{"n_layer": 11, "d_model": 320, "n_head": 4, "n_kv_head": 4, "head_dim": 64, "d_mlp": 1280, "vocab_size": 8192, "activation": "tanh_gelu", "norm": "layernorm", "norm_place": "pre", "norm_eps": 1e-05, "positions": "learned", "qk_norm": false, "attn_scale": 0.125, "bias": "qkv", "tie_embeddings": true, "parallel_block": false, "init": "normal", "init_std_qkv": 0.0237, "init_std_o": 0.00504, "init_std_up": 0.0237, "init_std_down": 0.00504, "optimizer": "muon_variant", "lr": 0.0121, "beta1": 0.9, "weight_decay": 0.045, "lr_head": 0.00794, "grad_clip": 0.5, "warmup_steps": 200, "schedule": "wsd", "decay_fraction": 0.589, "decay_shape": "linear", "final_lr_fraction": 0.0, "batch_tokens": 65536, "seq_len": 512, "doc_mask": true, "train_tokens": 357100000, "steps": 5449, "dataset": "wikipedia_en"}
Each number is 128 + 24 x the weight over its row's rms, rounded and kept within 0 to 255. Layers, rows and columns count from 0. The size above them is the row's rms in percent of the matrix's.

# layer 3 MLP up, 1280x320, rms 0.118, rows 459-558, columns 160-191
size [100  93  99  99  97  98  92 101  91 103  97  96  96  97  89 103 101  98 104  96  99 103  94  98 103 114  92 103  94  96 109 104  97 103 100  97  96  98  90  99 106  98  99 105  92  95  86 112 104 101  93  95  88  95 113  88 101  98  95  97  97 102 105  96  91 103  97 103 103  95 104  86 104  98 107 106 100 111 101  93  94 103  96  99 108  94 106 109 103  95 100  97  97  87 105  96 101 104  97 122]
[[150 158 147 169  93  87 124 126 124 129 159  98  85 103 143  64 102 131 142 116 115 128 109 127 128 110  96 134 165 126 134 115]
 [131  96 147 122 154 121  68 115 112  80 133 127  99 121  94  92 140 190  73 139 105 165 106 139 148 112 118 120 123 156 116 112]
 [ 84 115 159  93 103 141  87 160 162 143 107 187 109  91 112 122  84 128 117 140 113 122 104 128 117  83 146 159 160 122 128 171]
 [106  87 147 107 175 140 129 109 133 113 135 140 118 146 142 133 130 109 122 103 119 155 130 173 119 150 115 110 114 156 103  94]
 [122 107 145 152  98 138 139 102 160 146  83 109  77 127 153 131 122 159 137 121 139 124 103 131 107 130 111 127 125  83 124 115]
 [162 129 129 102  82 154 165 124 138  65  73 138 127 114 124 142 144 145 131 129  94 125 142 119 115 141 118 135 129 111 184 128]
 [ 89 150 140 158 112 100 148 143 126 127 113 173 114 130 104 120 124  86 124  76 146 164 109 198  96 141 130  69  83 118  92 116]
 [123 117 106 121 152 148  99 131 106 103 121 104 151 172 101 115  82 111 164 130 174 120 128 111  96 136 157 108 127 166 135  88]
 [140 136 126 127 118 103 121  91 156 115 118  95 124 132 112 140 120 153 124 167 151 124 150 165 152  89 108 123 145 118  91 160]
 [113 150 134 130 102 126 167 105 117 138 105 131 134 112 109 124 158 137 136 126 104 125 136 154 159  80 174 118 156 142 148 107]
 [113 123  88 155 119 133 115 131 148  91 117 155 130 147 124 147  92 131  95 126 122 117 136 121 131 114 118 113  97 100 115 129]
 [133 174 137 147 135 133  80 106  76 117 115 113 127 116 115 132 138 115 126 152 107 129 161 166 134 149 133 140 102 101 169 173]
 [146 128 125 172 126 121 109 123 110 149 158 143 115 100 104 135  83 113 156 101 109 150 126 155 126 174 115 152 190 146 103 136]
 [149  98 133 115 142 127 114 120 127 161 120 149 142  93  81  99 137 141  92 126 130 167 157 156 111 115 100  88 181 112 132 142]
 [165 123 126 124 104 153 103 128 155 115 141 142 129  99 123 147 120  90 119 154 150 167 154 139  94 144  94 161 123 112 106 103]
 [116  82 177  91  93  91  94 130 130 133 123 118 128 114 149 110 106 160 173 107 105 120 160 128 125 152 121 169 154 125 138 146]
 [177 113 151 145 140  97 156 118 165 164 120 101 138 160 121 101  61 113 153 140 114 116 110  96 108 142 139 119 123 112 169 122]
 [110 162 127  96 110 142 129 114 126 139 126 134  82 127 115 120 169 157 112 100 117 113  92 136 118 127 152 109 121 170 158 161]
 [144 147  99 136 135  76 151 105  83 107 101 130 114 118 133 101 125 138 138 125 128 125 139 131 103 159  98 105 132 173 147 116]
 [133  86 137 128 160 112 148 101 106  87 142 107  93 124 132  97 117 119  97 115 144 104 121 116 134 134  73 135 101 148 101 113]
 [133 114 106 118  94  98 118 109 116 124 142  90 127 126 112 128 100 167 149 129 100 137 130 128 122 110 125 113 131 145 118 107]
 [126 137 134 149 140 104 144 127 133  91  89 116 165  74  94 108 105 127 153 174 111 150  74  92 107 148 134 114 132 128 132  90]
 [103 156 163 106 136  90 191 132 135 103 121 113 166 129 135 145 113 133 113 116 112 107 127  93 162 117 108 126 119 170 123 149]
 [ 85 145  88 101 117 122 140 133 130 118 131 108 157 148 134 156 143  91  85 158  87  91 106 143 149 112 115 120  67 163 124 130]
 [115 160 126  98 157  94 118 138 154 102 121 156 114 134 108 112 134 108 126 119 127 112 125 106  93 147 104 122 107 142 118  77]
 [108 146 110 139 149 150 111 159 104 141 114 175  79 101 119  89 140 152 140 170 133 138 180 125 110 113 134 104 132 142 109 157]
 [136 169  60 184 119 136 104 134 119 116 120 115 136 153 134 178 150 156 126 122 141 139 139  88 108  88 158 118 136 116 139  94]
 [152 118 122 150  90 101  98 169 119 106 145 108 126 122 148 129  93 115 112 117 183 118 145 103 138  87 138 150 155 150 140 136]
 [173 123  89 141 159 121 146 103 145 134 176 163 142 120 128 162 171  96 132 164 106 136 125 132 105 129 107 137 124 153 144 141]
 [ 92  92 101 163 118 116  99 172 155 129 128 153 130 136  84 141 141 113 147 153 121 171 146 121 138 123 108 155 108 125 134 124]
 [146 118 135 107 151 148 124 161 102 119 120 129 114 151 153 108 109 105 171 113 119 127 165 111 121 115 125 132 151 124 144 101]
 [ 92 121 147  84 113 148 111 120 143 176 157 122 123  68 138 112 137 154 107  59 156 191 166 135 135  68 152  87 135 104 133  74]
 [117 139 141 138 114 151 163 135 140 134 159 177 122 134 157 150 145 127  86 101 121 128 118 121 146 114 147 131 149 153 138  99]
 [107  97  96 133 139 131 160 116 139 132  49 107 118 165 116 180  83 146 127 140 130  94 129 104 124 167 141 132 138 115 147 126]
 [124 116 154 128 116 133 109 229 101 148 107  91 135 111 101 152 124 152 113 134 184 127 160 129 155  85  94  79 120 115 108 119]
 [103 137 151  98 157 128 104 134 160 126 116 155 130 157 129 149  84 122 142 129 124 163 111  95 168 153 170 124 108 130 141 142]
 [112 106 108 164 107 121 143 103 151 120 124 109 178 110 131 121 100 100 189 134 125 150 184  95 128 162 108 108 132 119 176  94]
 [109  87  87 118 162 134  89  96 167 139 151 165 132 103 132 166  98  89 102  77 171  94 110 189 129 133 124 128 105 123 129 123]
 [123 154 136 129  75 102 104 110 176 132 155 126 135 149 168 125 169 116 131 150 114  98 150 122 159  83 145  89 145 142 129 137]
 [129 150 136  91 100 128 124 151 135 131 148 116 141 132 122 146 161 113 158 138 131 124 113 110 145 107  82  63  90 169 106 130]
 [126 151 156 126 156 153 154 137  81 165 139 104 158 132  93 128 105 135 165 132 118 106 149 116 159 126 170 138 132 113 151 136]
 [ 86 160 125 102 129 114  88  81 112 128 150 115 109 128 134 135 163 140 125  72  62 115 134 168 129 121 146 167 100 105 122 132]
 [105 125  95 116 156 109 161 163 138 146 131 140 164 114 125 151 138 105  76 136  75  97 104 104 118 145 105  92  61 145 103 141]
 [107 152 152 149 174 117 127  77  94 136 128 147 118 109 140 123 129 129 150 163 100 152 149 160 130 108 107  87 120  89 114 126]
 [108 165  89 115 105 127 142 141 120 140 110 110 123 123 170 132 134 155 128 105 126  83 126 128 133 129 156 148  96 161 154 139]
 [159 130 166 153  90 155 119 133 136 102 108 134 122 144 100 123 158 114 103 174 141 140 111 118 136 124  91 101 157 140 101  84]
 [124 114 103 111 144 139  82 152 124 149 189 126 135  88  97 184  93 107 141  95 110 126 117 132 118 154 125 113 105 108  96 184]
 [152 135 137 130 117 109 149 106 140 147 161 137 111 138 117 135 102 104 107  84 114 143 152 173 150 148 141 156 120 117 135 127]
 [116 129 127 171 105  98  78 157 132 130  92 104 122 197 128 158  98 128 130 122 122 116 103 138 140 128 156 125 124 141 137 170]
 [ 97 121 161 120  88 148 134 100 186 142 106 144 115 195 108 114 150 124 109 126 141 131 132  99 153 116 161 134  81 162 133 114]
 [113  93 125 158 140 101 130 164 145 159 119 125 123 141 109 137 125  72 118 137 155  99 135 159 134 128 106 119 147 118 130 137]
 [137 143 111 174 124 123  99 139 139 140  97 141 133 144 156  64 125  85 116 169 132 146 109  90 128 102 123 100 118  94 113  70]
 [144 158 119 161 169  98 124 187 113 163 149 147 139 156 149 125 158 138 138 101 144 100 119 131 139 113 115 156 128 102  74 154]
 [ 89 144 135 137 114 164 132 114 136 148 110 150  95 120  91  85 103 165 168 122 107  99 125 149 150 126 115 147 138 130 174 179]
 [105 140 143 134 101 145 130 118 138 128 158 111 107 162 110 148 167 136 138  71 138 140  93 128 104 102 122 133 154 156 124 116]
 [113 138 101 159 106 159 135 105 131 149 129 148 162 144 145 105 134 133  91 112 161 112 156 113 118 137 136  92 106 159 160  69]
 [125 103 149  97  97 136 129 106  99 161 129 135 155 134 157 143 139  89 116 120 113 111 120 112 100 137  42 134 164 106 115 164]
 [126 116 142 132 122 142 109 116 137 171 134 108 140  81 111 163 181 103 122 126 140 108 146 137 118 177  89 138 147 127 177 119]
 [109 180 133 121 131 129 105 119 139 107 133 140 132 148 142  95 145 137 165 184 124 120  96 104 113 136  95 141 161 143  95 156]
 [131 140  80 138 122 131 137 145 128 133 134 153 114 122 103  96  85 100 121  89 116 153 140 130  79  81 131 116 144 132  83 130]
 [111 128 162  85  95 121  98 106 137  66  88 107 156 139  68 153 207 126 194 146 122 121 142 115 144 169  99 132 124 138 118 123]
 [111 150 125 137 133 153 106 100 133 130 153 132  94 127 144  73  90 139 162 183  97  74 157 134 111  89 135 113 128 131 130 122]
 [121 106 101  98 120  92 129 119 109 134 146 126 138  74 136 126 149 141 103 140  85 144 138 163 106  98 112 156 119  94 150 127]
 [144 167 117 130  98 163 107 137 104 185  95  86  71 105 165 136 103 132 117 102 121 126 140 129  90  92 161 130 160  85 152  92]
 [110 151  90 124 108 150 133 106  76 159 179 120  87 132 117 111 143 109 108 139 137 110 116 125 137 127 123 155 105 117 119 140]
 [133 152 113 132  71 114 150 114 170 144 124 166  96 155 133 124 113 141 169 130 177 160 135 123 112 127 117 151 100 143 111 117]
 [ 97  87 166 159 148 112 106 129 124 159 108 118 131 106 122 146 137 105 117 101 161 133 151 124 129 127  92 164 105 137 134 127]
 [113 147 114 146 172 122 138  98 124 132 133 146 131 128 104 166 119 112 153 119 149 155 121 146 137  97 109 127 108 124  91 124]
 [118 160 123 140  80 136 100 163 135 147 154 148 120 110 118  99 135 130 152 140 108 134 155  87  79 107 156 132 139 107 159  93]
 [118 153 131 110 105 113 129 105 108 147 123 139 121 165 105 158 105 100 112 135  88 140  78 131 119 129 124 160 112 134 123 150]
 [ 66 136 123 128  95 134 121 128 146 166 161 172 135 129 164  91 125 120 128 166 110 156 123 116 128 130 124 117 115 130 161 126]
 [160 119 129 130 127 147 150 147 107  79 151 139 120 112 133 132 212 172 145 155 106 112 117 111 127  99 133 139 129 125 117 125]
 [137  97 129 130 148  80  91 127 101 118 149 134 163 111 104  97 131 164 151 101 107 164 139  83 135 133  99 137 161 147 120 115]
 [145  94 115 149 150 145  94 163 125 152 129 136 139 100  99 130 159 138 113 138 143 129 152 106 121 111 123 151 108 107 116 159]
 [156 111 149 135 110  84 145 137 115 110  97 145 107 148 109  95 120  87 145 115 163  78 159 145 131 148 113 100 129  83 104 114]
 [148 123 117 156 131 107 115 144 151 124 153 101 136 100 154 148  61 116 146 131 116 127 141 137 135 109 121 122 150 147 145  99]
 [134 112 111 112 114 160 124 125 121 135 147 111 109 136 145 132 139 126 143 116 149  81  94 119 114 134 116  88 131 116 150 175]
 [120 105 121 143 102 102 136 160 119 126 105 139 128 118 117 156  99 133 133 140 140 117 140 117 127 123 137 137 121 131 147 115]
 [113 172 139 145 150 135 113  91 143 123 150 157  88 145 120 142  78  74 112 153  93 118 135 117 107  98 186 103 138 132 138 148]
 [154 116  78 122 157 125 203 120 115 143 160 106 129 167 119 142 167 133 156 134 106 119 108 145 119 125 140 119 153 109 112 131]
 [137 138 110 130 142 141 169 109 132 136 162 134  89 194 158 139 127 140 118 122 150 118 130 147 135 117 121 114 111  93 125 109]
 [128  98 143 157  93  91 126 119 114 122 137 128 137 116 110 166 136 118 140 108 151 122 111 118 155  78 131 104 189 104 103 150]
 [104 165 157  91  96 160 164  75 134 121 138 131 157 142 135 130 127 117 111 114 101 125  63 116 148 181 127 165 109 152 136  97]
 [142 125  86 124 132 139 103 138 151 144 151 155 115  84 134 141 105 126 121 139  98 116 128  85 142 152 130 121 105 127 127 134]
 [140 124 114 131 167 139 119 135 115 139 103 105 169 147 114 118 120 122 138 115 100 125 147  76 101 129 128  94 125  96 151 144]
 [117 159 116 142 137 169  84  97 131 102 180 141 128 134 167 112  92 162 114 133 160 118 102 125 161 173  85 129 147 103  95 147]
 [123 111 130 159 107  91 121 110 150 146 144 115 146 113 115 108 127 129 152 144 104 121 103 111  90 157 143 155 135 147 127 106]
 [ 95 161 139 170 127 112  93  88 145 152 174 129 130 167 100 138 143 114 171 140 118 129 143 113 151 102 135 130 173 129 136 133]
 [146 168  91 139 112 126 100 116 162 140 159 151 154 121 128 138 117 135 105 166 115 149  98 169 145 118 157 129  71 138 167 119]
 [140  73 164 148  95  98 141  77 148 106 131 115 131 113 126 127 135 142 154 129 142 101 134 122 115 163 171 151 125 120 118 145]
 [132 175 113 105 102 108 126 123 114 169 145 123 119 102  99 147 133 129 121 150  95 140 122 143 168 130  97 127 137 127 136 120]
 [149 124 110 139 163 123 166 125 111 131 128 136 143  81 123 165 100  88 113 114 164 100 135 137  98 138 133 143 121 158 101 136]
 [165 111 118 121 142 170 113 118 156 102 121 149 128 148 189 116 103 119 127 155 113 113  93 123 124 104 121 121 118  97 115  89]
 [120 113 137 128 125 128 167 175 118  83 126  95 123 150 164 106 182 127 143 136 161 132 161  92 135 142 120 128 176  89 182 102]
 [162 122 141 145 111 125 146  82 133 152 134 149 113 158 102 137  61 164 113  88 124 126 161 164 124  92 101 129 143 142 119 157]
 [140 144 177 111 165 142 151 147 106 145 146 123 106 134 132 146 121 108 127 156 148 106 131 151 133 148  97 103 148 168 100 137]
 [118 126 119  96 102 127 122 113 106  95 134 113 109 130 114 117  99 114 122 139 116 131 139 125  99 151 106 154 117 158 134  70]
 [130 102 163 101 114 138 115  87 168 115 135 108 131 155 110 121 148 122  86  94 120 126 134 132 155 108 105 112 145  93 130 173]
 [169 153 118 132  97 126 132 162 105 151 142 196 110 114  98 143 138 121 104 118 149 129 118 147 164  84 115 120 126 156 132 113]
 [130 137 116 138 138 133 118 117 132 120  66  80 133 130 103 130 114 164 127 152 153 114 136 113 103 162 117 108 151 126 179  97]]
# layer 3 MLP down (transposed), 1280x320, rms 0.0285, rows 459-558, columns 160-191
size [103  98  96  95  98  94  96  93 108  95  97  91 101 102  91 106  96  99  95  97  96 103  89 100 104 112  90 111  94  97 104 104  89 103  96  98  97  94  94  98 102 106  93  96 100  92  92 108 106 100  91  92  86  93 109  90  98 103  91  88 102 102 104 104  92 103  95  99 107 105 103  82 104  96 118 106 101 120 101  87  90  96  95  98 103  92 107 113 102  92  98  99  93  88 104  95 100 104  95 121]
[[178 128 121 117 158 123 141 104 147  88  88 105 129 153 110 146 144  72 151 169 134 111 107 118 159 134  99 132 141 156 162 112]
 [ 90  89 133 130 111 125 163 128 103 132 137 157  93 160 122  78  93 125 133 105 148 164 124 124 108  85 112 160 128 105 115 150]
 [120 100 166 120 150 155 124  89 118 100 112 144 138 133 158 108 125 111 136 115 137 118 131 116 151 139 161 114 134 141  95 108]
 [143 122 140 121 136  98 169 142 132 165 125  85 138 134 136 114  99 152  96 109 106 159 140  91 116 107 155 140 126 153 109 147]
 [107 142 152 122 176 124 132 149 100 137  93 130 104 144 125 185 137 109 116 135  97 130  78 148 116 159 129 115 135 123 138 169]
 [130 163 135 169  91 109 103 116 111 140 140 125 114 104 130 123 110 117  70 130 139 114  86 128 192 141 137  90 122 130 139 152]
 [131 161  97 112 108 154 143 134 140 135 128 128  89 147  93 157 138 117 125 165 118 105 154 122 123 131 125 138 124 184 177 124]
 [121 123 134 167 120 137 154 127 126 156 127 134 158 106 137 115 130  93  98  94 146 121  93 117 101 118 152 169 137 133  95 158]
 [124 133 154 110 109 150 142 152 102 127  96 144 148 141 146 147 116 123 111  98 126 102  79 114 107  98 134 145 108 162 139 107]
 [133  97 145 128  96 145  97 146 151 142 101 139 149 104 151 118 146 166 130 107 134 137 139 127 176  76 109 127 103 134 114 118]
 [162 181 130 174  98 119 127 135  89 114 104 139 126  72 121  83 134 139 128 151 125 100 139 155 161 132 113 119 124 140 147 146]
 [142 139 109 153  97 140 116 174 151 138 133 109 124 101 129  94 106 169  98 137 164 113 144  99 145 156 103 161 145 144 111 119]
 [149 140  83 158 101  90 145 138 162  96 122 112 151 160 128 107 158 171 149 137 150 106 125 109 117 100 145 116  82 181 125 163]
 [120 124 130 140 142 129 150  79  87  99 133 174 159  87 100 142 110 133 139 161 138 112 115 100 116 131  92 170 151 156 128 122]
 [115 149 122 128 120 126 127 127  99 136 112 144 140  90 138 146 137 171 157  97 106 136  80 129 138 104 154 150 144  98 123 139]
 [124 135 127 162 121 154 154 156 136 117  81 141 154 108 100 135  93  88 190  72 117 141  90 107 140 112 109 162  99 121 146 118]
 [138 128 115 148 132 114 163 177 146 126 128 171  86 114 143 142 120 123 110 154 108 132 136 177 158 106 145 121 163 150 122 127]
 [166 103 166 157 117 152 109 144 160 160 124 122 138 114 132  89 131  84 120 155 161 131 188 149 137 129 132 149 126 178 115 114]
 [ 75 112 177 112 112 131 105 114  88 193 137 129 155 144 129 158 134  68 182 141  91 122 130 111 160 142 153 129 123 124 123 155]
 [140 122 142 176 153 123  71 166 124 129 132 154 125 132  97  99 163 128 123 133 130 116 134 124 189 146 140  97 136 133 133 139]
 [115 155 105 156 162  96 169 131 145  71 115 105 121 115 140 160 132 152 148 135 133 128 124 122 134 129 130 139 150 126 125 124]
 [139 136 163 162 109 129 103 164 147 157 119 133 139 172 132 127  85 153 137 133 113 148 144 157 133 133 133 117 105 133  93 147]
 [165  96 117 171 111 161 150 198 143 151 156 125 116 135 131  60 157 103 144 110 137 137 127 137 132 106 126 157 119 125 172 149]
 [138 119 133 109 126 157 102 169 132 127 135 148 191 114 139 121 107 139 132 112 143 156 128 131 147  94 114 146 129  93 136 116]
 [ 99  92 123 134  99  77 136 133 136 129 128 109 128  82 143 155  93 113 112 137 120 160 112  73 150  98 127 119 125  99 130 119]
 [143 140 118 109 101 102 137 175 117 102 131 134  98 161 137 109 119 143 127 110 149 132 134 141 103 123 135 124 177 138 144 134]
 [118 149 136 160 137 122 109 122 103  60 113 145 151 158 137 119 126 153 116 131 166  91 155 121 166 100 116 112 132  77 106 137]
 [129 139 122  81 168 111 119 145 126 186 163 148 130 190  83 143 168 135 130 146 112 159 165  50 122 133 144 144 133 157 100 136]
 [151 151 133  63 119 151 101 146 122  89 105 140 138 158 129 124 159 157 149  97 148 141 102 141 102 133 150  86 109 132 126 125]
 [148 116 172 132 155 145 182 114 127 141 118 142 122 145 131 137 137 165  93  81 133 103 128 136 147 133 130 130  98  91 147 152]
 [139 157 122 130 106 164 167  97 114 114  80 140 159  99 128 133 132 128 114 113 121 153 132 130 148 114 109 110  95  94 121 134]
 [131 124 108 119  81 139  90 111 167 173 145 149 109 129 108 134 110 136 121 159  97  82 164 142 122 158 153 133 162 108 128 150]
 [142 118 126 116 169 141 140 161 162 146 146 121 137 131 113 173  81 125 142 122 138 166 140 176 156 132 117 120 154 122  92 158]
 [143 136 136 153 115 137 142 147 121 127 116  99 121 143 121 156 178  95 156 143 104 133 133 161  92 109 146 110 145 112 158 118]
 [126 122 124 171 138 116 131 112 162 108 158 104 128  98 133 119 127 127 128 122 106 116 146 102 106 110 116 100 139 142 159 145]
 [154 137 124 129  99 145 140  91 127 148 118 128 116 166 120 121 159  82 153 123 169 171 135  82 133 154 138 136 144 142 117 118]
 [ 85 157 120 124 112 145 125 157 131 120 113 113 114 136 147 163 118 184 120 148  85 152 120 101 110 143 169 138 139 128 106  96]
 [112 112 152 108  96 123 153 115 138 111 145 136 150 128 102 148 113 129 186 124 120 153 101  97 154 108 163 120 146 104 110 149]
 [128 137 150  84 120 154 129 121 109 115  98 123 129 116 123 152 100 132 150 126 133 122 122 131 128 127 139 156 110 153 125 121]
 [117 116 125 160 129  77 137 158 132  90 149 124  94 108 151  71 111 138 117 106 164 147 101 131 144 165 156 122 142 120 116  93]
 [155 114 179 161 154 148 136 100 132 122 146 102 126 102 144 134 165  97 167 126 132 103  72 139 122 143  69 115 135 147 125 124]
 [125 167 142 134  91 111 132 178 129 133  96 135 153 144 189  95 128 125  95 110 190 137 121 100 102 137 139 140 143 184 129 158]
 [122 162 136  93  90 134 121 114  95  85 114 108 104 159 171 114 128 159 132 166 152 142 149 126 138 118 113 113 115 101 166 136]
 [114 156 100  97 138 125 122  90 124 125 130 153 113 149 140 137 142 135 161 131 131 148  74 108 129 103 157 160 119 177 167 120]
 [132 148 112 145  97 104 169 146  95 110 121 114 120 128  99 113 178  96 151 135 156 168 167 107 136 151 120 140 188  87 144 152]
 [151  85 135 148 113 103 143 115 105 124 113 171 130  90 110 154 153 104 176  95  88 139 124 114 104 101 133 148 126  94  91 110]
 [145 180 124  86 104  99 110 179  90 128 121 121  74 143 113 145 144 146 122 149 151  70 135 121 102  98 121 121 124 119 131 142]
 [110 155 160 129 143 110 131 136 144 113 159  96 137  93 122 161  97  83 145  85 149 120 130 148 118 165 106 154 101 161 149 132]
 [128  96 129 141 113 119 158 143 181 132 156 136 106  80 125 111  98 181 100 118 141  68 133 155 155 103 125 111 102 132 113 103]
 [113 156 135 108 131 124 111 120  83 101 116 128 110 149 149 124  57 123  92  87 143 109 126 102 116  94 134 128 137  88 106 179]
 [112 120 113 156 160 166 117 153 143 118 131 140 114 133  92  72 130 163 111 156 136 114  85 105 103 121 136  99 159 141 106 100]
 [129 117 144 114 147 148 148 168 133 133 144  82 132 117 138 167 123 142 117 118 157 150 102 102 121  61 104 117 118 133  93 157]
 [141 116 132 177 115 107 127 116  93 113 122 118 160 113 125 136 150 123 114 124 124 123  86 135 112 182 116 159 148 146 142 125]
 [139 113 130  93 133 121 161 123 134 129 130 146 173 168 110 144 102 128 139 142  95 113 139 143 119 120 128 202 131 124 116  76]
 [117 107  75  85 112  88 129 107 105 127 131 152 136 107 158 125 126 128 157 133 108 121 170 131 115 109 136 138 136 119 140 137]
 [136  84 112 162 127 138 165 163  92 105 104 123 112 142 143 116 129 153 136 126 127 124 136 126 137 123  88 115  91 134 102 115]
 [128  95 171 138 131 134  94 130 130  96 136 131 147 120 135 101 138 123 160 157 170 122 146 122 179 119 151 125 129 131 149 101]
 [127 111 123 161 138 120 141 164 149 138 148  78 126 149 164 140  85 183  86 153 130 124 128 142 102 156 156  71 148 126 137 145]
 [127 131 134 165 110 117 122 100 122 138 114 142 136 189 134  95  81 132  90 137 105 111 158 137 142 103 103  99 140 130 154 116]
 [128  95 150 149  98 139 156 126 148 123  80  71 122 128 160 154 133  96 101 131 134 120 130 136 177 109 108 117 140 141 174 163]
 [117 104 143 135 128 191  95 136 123 130 145 124 130 138 118 158 159 161 114 112 136 120 144 144 169 109 142 110 125 114  91 128]
 [126 181  92 110 159 139 139 168 158 114 106  82 134 116 109 148 116 135 133 107  89 144 148 135 121 145 148 140 108 168 118 129]
 [116 134 188 130 125 122 119 135 132 122 139 129 165 135 152  88 165 114 170 155 122 113  93 101 164 129 113 119 161 114  95 131]
 [109 142 107 122 156  95 138  93 113 169 137 124 123  87 154 107 126 139 144 160 119 128  97 114 134  74 122 133 112 122 138 136]
 [113 110 173 131 149 113 131 151 162 141 158 145 143 135 161 119 164 116 187 129 125 155 161 154 120  90  90 146 111  69 137  94]
 [145 125 147 144 152 145 131 166 156  97 161 150 133 155 170 102  98 121 131 125 102  96 164 140 120 163 139 167 156 161 116 128]
 [108 122 123 126 147 125 124  98 101 107 156 151 130 136 110 130 128 133 131 120 128 141 122 139 112 105 142 157 143 140 138 123]
 [111 147 144  82 152 143 116 150 119 125 148 105 144  70 126 116 100 111 165 127 141 178 149 124 136 168 110 128 119 105 141  84]
 [ 99  84 159 120 169  91 118 109 165  86 103  76 111  95 163 143  93  97 139 119 123 131 157 146 154 173 111 101 122 181 100 120]
 [120 130 126 142  56 108 122 103 153 151 168 132 106 119 147 116 135 132 119 130 147  84  78 166 140 116 130 152 132 117 136 133]
 [133 117 107 103 139 129 123 146 166 101 122 105 172 137 123 189 157 130 125 140 125 113 123 122 120 128 172 164 159 140 120 143]
 [ 85 117 143 102 135 168 143 141 125 105 101 136 159 111 159  98  88 137 143 101 163  92 147 134 141 130 136 113 112 135  99  85]
 [121 144 188 126 116 130 107 121 142 129 105 151 150 147 112 130 124 125 132 154 152 141  96 122 113 135 111 179 102 127 142  99]
 [131 122 139 136 136 110 117 135 133 135 156 150 135 120 168 106 126  61 127 144  87 181 139 137 124 170 141 129 132 132 136 102]
 [137 118 143 170  79 133 138 162 101  77 114  85 140 148  85  96 100  98 133 129 127 119 118 132 168 130 159 107 146 143 161  96]
 [142 148  90 121 134  76 131 136 102 104 128 119 119 103 108 123 128 117 103 130 145 133 110 144 128 106 135  96 108 141 148 155]
 [ 96 136 108 146 134 122 125 175 142 150 153 155 146  91 115 104 111 152 131 146 121 134 111 130 141 143 154 145 156  96 105 168]
 [106 125 114 127 120 123 137 129 143  97 144 138 142 115 142 158 140  98 147 128 135 146 122 154 147 130 169 124 172 169 117 122]
 [133  74 193 119 102 126 128 107 149 129 122 116 129 116 127 112 108  87 112  95 113 106 120 141  96 112 156 111 119 158 129  79]
 [110 144 165 137 122 120  91 168 135 163 140 117 143 113 159 109 130 133 127 132 179 132  99 136 135 133 132  79 148 123 136 117]
 [ 97 111 140 130 155 136 130 126 132 142 171 112 129 113 147 112 157 112 149 116 173 129 149 158 146  82 107 156 131 113 159 105]
 [135 138  86 151 140  99 147 150 121 120 141 153 133 109 155  69 127 107  92 113 149 123 144 126 168 169  71 143 117 158 136 152]
 [116 124 117  98 153 162 124  86 160 145 121 172 198 120 150 136 130 100 125 157 100 127 160 170 126  98 142 138 100 141  69 121]
 [112  77 151 171 126 157 160 108 115 126 143 143 139 134 178 130 126 131 137 145  87 133 119 140 156 117 129 129 118  90 149 148]
 [142  97 131 147 157  79 128  89 109 147 142  77 117  89 167 146 154 127 128  99 148 138 142 124 132 106 105 131  85 188 145 110]
 [133 136 158 176 113 130 106 118 145 118 137 137 154  78 120 135 125 109 149 135 116 121 120 105 117 121 143 119 126 116 109 136]
 [107 148 103 182 112 126  81 138 100 126 102 128  99 124 112 140 139 130 144 119 124 151 152 113  95 144 118 139 145 174  97  62]
 [177 153 119 163 128 106 124 169 120 105 126 112 113 155 126 113 176 132 102  58 100 108 165  90 143 109 135 147 141 150  71 115]
 [134 117  88 171  81  81 192 128 118 156 144  88  90 164 126 142 123 137 101 139 173 108 177 132 125  66 112 126 161 134 113 121]
 [167  72 123 160 162  87  96 114 151 120 150 155 120 166 112 161 124 136 124 130 149 129 126 169 167 124 113 128 141 133 116 147]
 [129 131 134 158 127 120  97 142 159 118 124 137 127 144 144 139 100 140 181 136 108 103  91 117 165 104 133  91 123  95 130  40]
 [121 101 102 129 125 153 105 128 102  95  85 162 126 116 115 113 148 129 239 123 120 152  94  97 149 124 138 105 137 140 204 141]
 [145 129 150 136 158 122 137 116 145 129 154 128 146 107  76 138 155  99 100  99 110 161 107 150 112 139 121 125 116 126 123 133]
 [181 159 163 110 119 111 122 139 116 142 154 111 160 124 110 101 158 141 125 145 140 109 138 134 127 170 149  83 139 110 110 146]
 [130 139 143 149 123  75 137 127  94 107  65  94 124  93 147 132 168 132 132 129  98 133 122 148  70 140 118 159 102 117 164 122]
 [141 112 160 101  77  94 126 131 145 157 117 155 137 118 134 133  87 103 137 142 171 202 120 109 126 136 126 148 166 141 136 118]
 [139 127 128 145 141 159 164 168 135 144  89 128 149 147  94 177 148 126 111 146 135 133 102 115 132 125 133 112 155 173 149 128]
 [159 129 114 159 129 128 106 154 119 165 103  79 149 106 124  95  93 143 133 125 116 104 133 125 121 121 105 120 132 161 136  80]
 [160 138 134 121 130 127 113 140 118 135 132 138 140 120 164 134  85 115 165  91  99 166 133 109 123 138 142 148 129 126 138 141]
 [123  99 146 134  74  94 162 119 126 112  63 130 102 121 162 144 114 147 140 101 172 120 122 108 129 137 123 162 160 117 147 130]]